Weights of a small transformer language model.
Size: width 96, 2 heads of 32, MLP 256 SwiGLU.
Architecture: RMSNorm before each block, learned positions, no biases in attention or MLP, normalized queries and keys.
Training: a variant of Muon for these matrices, 98M tokens, 11996 steps.
Each number is 128 + 24 x the weight over its row's rms, rounded and kept within 0 to 255. Layers, rows and columns count from 0. The size above them is the row's rms in percent of the matrix's.

# layer 10 MLP down, 96x256, rms 0.276, rows 52-63, columns 0-255
size [100 103  96 100 105  94  97 110  88 106 107  86]
[[111 147 111 125  86 128 129 138 153 133 135 119 125 114 136  99 121 168 165 131 110 155 126 149 118  85 181 116 130 170 110 125 126 120 143 134 150 104 133 153 133  99 123  83 108 141 135 130 148 140 135 138 170 117 145 115 105  17 150  86  75 134 139 164 120 114 113 129 130 146 119 173 170 167 127 141 116 134 141 124 136 135 173 125  66 155 119 153 142 128 100 109  94 125 130 180 101 153 117  98 134 125 144 121 115 110  96 136 129 162 118 148 123 126 116 116 129 129  91 164 137 149 174 128 139 122 103 115  92 165 151 125 122 120 104 107 120 111 121 152  83 143  89 138 139 135 129 156 115 144 159 138  86 132  63 139 137 129 113 128 139 147 127 131 118  96 148 148 138 118 141 128 134 144 108 122 131 135 162 144 172 149 135 128 113 155 150 148 132 108 112 160 127 109 104 122  80 141 117  91 105 128  91 139 171 156 131 145 177 135 123 104 112 121 164 147 136 136 121 117 141  60 126 112 125 141  96 152 158 116 172 112  93 145 124 105 138  56 152 116 134 141  94 133 155 138 116 141 165 140 124 100 132 114  64 137]
 [130 147 143 128 114 113 141 106 106  98 134 172 122  70 170 111 105 138 122 134  99 165 126 128 131 135 113 105  76 129 148 109 126 167 121 144 140 168 155 113  57 140 106 123 122 132 154 164 128 118 120  93 127 107 139 100 106 171 123 139 117 159 137 104 143 130 123 139 117 148 120 105 117 115 160 173  99 132 138 118 127 178 111 156 126  98 146 136 171 124 184 159 181 125 116 140 113  88 152 109 111 109 148 129 159 102 115 139 135 104 138  99 116 130 169 166  80 107  93 115 143 128 191 102 137 134  95  90 151 103 130 124  87 134 114 139  90 122 146 104  93 112 114 118 103 119 111 135 102  96 132 119 153  98 114 140 179 123 118 109 107 130 117 101 113 135 144 159 152 112 120 130  83 132 116 152 129  84 166 133 121  97 166 116  96 141 103  94 120 134 103 110 120 142 100 121 108 130 112 122 137 165 108 122 159  99 191  86 117  99 105 114 146 143 121  96  93  88 109 134  96 129 196  94 157 145 142 117 129 125 157 113 111 131  98  87 122 115 131 117 124 115 158 113 146 116 160  98 167 119 113 124 145 154 144 126]
 [161 136 133 137 132 111 107 108 132 127 117 103 104 128 141  79 130 152 146 126 138  92 100 128  88 142 123 132 139 133 121 112 163 147 164 153 189 211  73 129  92 111 112 137  81 130 123 123 151 168 115 126 100 136 161 127  93 114 107  99 139 125 130 149  93 112 147 172 117 140 133 146 146 140 136 124 146 115 125 118 160 161 121  81 133 123  90 113 118 137 124 108 104 134 124 114 107 117 113 146  99 125 111 132 122 177 140 102  97  95 121 100 109 158 106 121 156 117 147 124 118 110 156 122 128 137 177 141 101 103 144 145 135 128 120 112 122 101 158 150 116  88 109 153  94 172 123 134 128 107  93 131 131 136 178 134 138 138 173  99 132 124 100 120 116 121 123 135 166 106 106 113 139 117 130 165 120 113 163 142 100 144  91  83 173 160 114 126 112 146 160 156 134 129 157 122 113 139 116 157  77  77 155 139 130 133 116 121 113 109 130 127 114 145 145 133 139 151 169  95 109 115 123 182 153 148 102 148 141 113 164 115 182 133 116 152 146 121 124 137 188  57 128 149 125 161 153 101 153 151 118 155 176  75 142 122]
 [122 122 119  87 143 117 146 112 164 192 118  96 123  83 130 120 141 130 103 123 153  95 139  98 105 134 116 122 127 120 140 130 137 101 119 100 174 107  92 113 144 134  67 146 154 117 124 123 168 139 121 127 124 104 108 113 119 112  81 144 122 143  91 129 123 121 128 182 113 108 106 136 117  78  98 124 138 160  91 123 137 178 125 121 161 141 129 123 122  96 177 148 102 161 148 131 142 121 152 100 185 123 131 116 137 119 101 142 131 186 110  90 100 123 164 114 112 158  89 154 121 160 114  97 167 100 128 136 114 154 104 122 151 128 163 127  84 151 133 135 153 119 175 115 107 145 140 114  89  98 138 120 167 155 159 167 109 143 100 179 113 163 129 152 139 143 134 141 136 108 131 113 105 138 130 132 107 103 129 124 125 123 141 165 119 135 147 139 175 147 128 116 157 110 190 150 151 115  96 118 189 149 140 112 134 125 102 113 132 137 115 126 159 127 135  99  91 124 158 133  68  89 142 158 134 115 160 130 114 152 150 118 126 141 127 112 136 143  72 110 138 115 105 103 137 186 124 127  87 148 167 155 120 131 142 158]
 [127 130 129 150 153 187  92 170 115 175 135 112 154 167 131 118 166 121 183 120 114 145 158 130 141 137 100 154 152 128 143  74 107 129 140  96 151 122 129 102 137 134 164 162 130 113 109 207 118 134 152 124 134 141 147 111  98 126 132 124 103 134 184 120 132 159 116 161 110 125 139 134 139 141 112 127 124 148 129 124 133 116  83 158 156 143 112 144  99 109 124 127 151 137 112 130 105 136 138 137 123 166 159 159 123  97 119 113  88 100 139 133 139 110 104  90 159 151 113 168 105  87 134 140 107 188 129 106  96 122 107 183 119 145 111 133 160  68 166 132 124 139 139 112 122 152 120 105  96 175  78 117 107 133 110 120 110 144 121 116 142 156 160 132 125 108 154  83  68 167 150 142 124 182 125 115 121  82 135 116 130 129 132 130 104  94 105 144 157 117 164 137 111 128 119  98 114 143 130 110 147 115 108 112 144 118 119 125 108 127  96 145 189 137 148 125 103 148 109 147 120 149 100 122 104 107 104  66 142 137 136 123 116 139 119 110 123 127  95 112  99 180 147 127 172 151 101 147 131  99 145 107 105 166 127 145]
 [122 103 112  94 118 174 104 109 113 113 133 158 148 177 118 111 105 139  83  78 134 124 103 142 121 148 162 170 166 104  99 131 107  99 169 107 117 121 145  92 141 146 140 128  95 140 110 179 139 147 129 111 134 187 102 119 135 119 133 138 115 120 123 128 121 127 113  86 145 146 152 114  97 125 135 125  92 109 115 131 109  84 105 148  81 135 129 141 154 101 132 168 107 142 105 110 139 148 103 130 121 115 137  95 120 128 136 101 103 112 144 129 103  90 121 118 130 123 104 163 137 144 105 153 131  86 148 113 103 114 120 132 155 128  74 130 131 160 141 109 125 109 184 148 129 120  74 152 117 179  94  98 146  69  84 132  62 158 121  96 102 130 121 113 128 145  96 109 139 165 165 100 177 125 137 149 108 155 120 168 116 117 125 144 126 112 139  88 125 130 138  76 149 103 141 135 143 135 116 123 100  86 152 117 104 128 108 109 141 137 126 138 134  92 159 163 144 159 115 110 112 189 119 115  97 117 113 107 118  87 106 157 176 138 145 146 131 140 148 159 145 151 153 166  79 153 143 130 120 136 131 126 122 136 158 107]
 [139 157 132 112 102 144 131 116  87 114 144 129  91 133 147  82 147  80  75  90 154 179 127 129 112 104 131 114 174  84 130 149 126 165 114 129 136 108 137 149 131 104 111 131 121 114 125  94 139 162 142  96 124 147  92 132 140 145 138 113 149 128 109 125 122 121 171 127 106 126 125 173 108 135 106 116  96  93 173 115 112 126 119 135 119 149 102 102  95 128 116 120 141  85 153 114 140 118 134 121  89 153 104 123 172  82 133 171  98 110 121  86 154 138 113 161 144 111 126 119 140 137 129 154 150 144 119 116 117 100  97 162  86 155 125 103 111 158 126 114 121 127 174 102 136 116 104 146  90 139 150 140  79 155 109 103 115 114 141 115 131 113 109 110 112 159 134 100 127 158  97  85 142 123 130 133 161 155 118 127 124 145 147 154 143 101  95 113 144 127 152  97 126 153 135  74 180 131 148 114 123 143  94 148 115 154 127 128 126 170 123 143 115  80  96 157 100 189 126 141  99 139 111 111 136 153 147 101 152 143 149 123 132 147 121  87 110 120 134  95 128 140  99 147 133  75 152 138  91 132 162 175 184 145 187  86]
 [124 150 134 151 155 133  98 119  85 103  92 138 158 137 136 150 121 128 119 116 108 175 102 132 132 124 156 196 128  92 134 109 124 169  94 141  85 141  79 119 168 160 128  83 131  85 127 150 143 115 148 127  92 114  92 156 120 142  81 133 150 160 126 122 119 160 108  94 135 149 107 115  96  91 164 145 121 169 157 136 133 131 149  86 134 135 100 153 114 128 137 135 130 147  96  97 163 108  62 161 118 110 140 127 152 147 183 143  97 122 156 134 128 134  89  76 114 177 115 106 154  61 141 148 111 156 122 141 146  93 143 142 136 133 151 121 188 110 144 127 121 163 139 116 143 158 132 120 161 121 104 132  95 139 154 169 126 103 119 140 100 142 114 147 110 120 134 130 126 174  93 141 108 124 187 129 107 139 117 119 149 144 147 133 138 103 120 146 129 147 145 169  81  92 155 145 117 143  85 108 109 129 152 189 137 150 129 116 134 106 106 154  99 119 154 114 138 128 123 134 115 128 145 134 139 134 116 143 142 168  94 107 154 119 117  99 165 150 135 128  92 138 114 121 108 152 152  91 129 125 126 128 165 135 119 117]
 [121 116 154 115 150  98 103 116 174 178 130 133 125 157 106  88 126  78 152 130 117 145 119 133 131 166 143 110  58 113 107 112 126 107 147 133 160 101 129 103 163 131 124 168 161 132 150 109 160 123 136 125  98  98 106 124 158 122 107 153 125 170 149 151 126 138 193 168 118 104 135 120 126  90 127 115 110  93 103 129 101 116 140 117 179 158 132 173 148 130  96 132 116 154 137  75 149 107 153  93 137 144 137 126 131 112 120 145 122 151 154 119 159 114 126 141 146 109 128 118 164 129 153 137 126 122 112 138 157 108  98 123 137 108  83 124  94 136  86  83 158 134 110  65 171 102 138 106 152 147 143 132 123 124 130 177 129 145 103 114 119  96 111 154 145 142 137 129 124 144 116 112 159 160 140 131 108 106 119 151 143 117 139 129 120 118 148 144 127 152  77 113  89 133 129 144 107 107 161 150 150  95 175 111 115 161 121 124 129 114 111 164 140 108 135 124 135 153 148 124  83 150 131 158 118 143 158 112 134 117 146 151 110 175  93 103 147 151  99 110 164  81 129 169 153 145 128 155  87 132 121 147  91  93 154 197]
 [103  63 108 127 138 107 135 107 160 152 112 153 120 101 114 106 143 109 134 115 175 100 118  91 160 122 136 135 137 119 140 130 222 132 128 153 138 110 160 111  89 107 107  93 156 112 132 119 115 142 129 145 121 147 176 124  89  86 144 114 112 117  67 134 115 100 105  75 124 115 113 140 137 152 170 107 131 142 118 141 140 112  79 144 138 153 152 122 102  90 108 131 158 137 121  86 145 143 112 102  85  80 127 149 108 125 146 140 116 141 139 146 126 140  95 164 107 109 140 111 120 158  86 166 124  74 179 153 127 123 171 203 122 143 115 117 133 119 153 174 104 163 123 152 137 114 124  90  74 170 119 133 105 116 132 116  89  98  98 105 108 136 140 125  79 128 160 118 154 123 134 123 117  92 132 130 116 134 113 126 116 137 103 113 122 103 126 123 108 107 126  92  97 178 120 137 116 114 140 119 111  94 144 140 147 140 124 129 171 100 131 159 147 130 142  82 133 121 143 160 134 129 120 112 119 152 107 157 144 120 119 104 101 112  90 122 126 107 136 142  94 150 112 125 144  94 115 152 133 123 145 114 178 123 124 102]
 [ 60  80 134 126 130 118 149 112 153 111 151  94 147 120 137 158 139 140  96 152 127  92  70 182 113 147 130 145 128 129 120  63 121  82 108 138 155 147  97 113 134 110 105 136 138 135 107 117 112  98 157 124 137 125 114 126 126 137 128 137 140 144 108 122  97 142 152 132 144 136 155 120  84 100 106  98 142 151 100 131 147 137 118 127 118  96 117 122 131 147 126 109 133 114 114 134  71 143 147 136 130  80 164 146 131 122 159 119  98 128 129 136 169 127 137  74 123 121 108  76 119 122 110 121 119 123 158  94  80 128 140 182 151 128 142 128 111  92 142 181  88 143 129 151 128 139 127 112 111 134 138 108 129  92  91 132 140 126 137 133 136 119 126 109  99 164 114 112 159 133  95 149 114 142 160 155 162 149 125  69 130 148 113 114 117 171 131 120 133 163 112 141 135  90 135 145 113 182 116 182 147 161 147 156 124 123 136 119 105 105 110 128 121 111 102 123 115  81  98 122 119 112 117  75  96 136 154 155 103 175 127 168 122 184 120 153 141 110 149 145 175 107  97 161  86 166 116 141  97 106  78 111 111 122 119 117]
 [152 137 100 158 153 129 155 126 138 116 130 117 112 151 161 100 140 121 133 114 122 133 134 148 102 129 136 134  96 126 122 117 115 157 119 160 112 178 103 146 146 132 145 138 114  99 127 142 144 121 149 115  89  98  98 114 122 127 131 102 132 141 118 113 118 158 169 110 176 123 166 110 138 121 105 142 125  90 108 141 145  74  83 151 123 131 135  85 146 137 147 106  88 148 178  95 120 120 162 117 120 133 169  80 184 141 140 156 141 165 144 103  92 172 116 111  97  95 112 177  96 104 138 120 124  87 103  93 126  96 118 158 162 133 131 102 145 142 116 158 125 138  84 121 100 113  95 137 180  95 124 159  91 141 189 121 120 110 114 113 110 125 103  84 159 157 101 167 125 152 140 125 113 116 164 106 135 167 127 159 150 153 136 149 156 108 125 174 119 118 146 129  98  97 161 156 114 126 129 127 112 143 178 134 138 122  93 108 130 128 141 195 148 169 135 157 113 116  88 132 104  98 148 108 136 136  86  76 121 128 114 164 112 138 118 125 146 151 146 160 108 131 121 113 160 158 130 113 131 136 160 137 100 114 120 160]]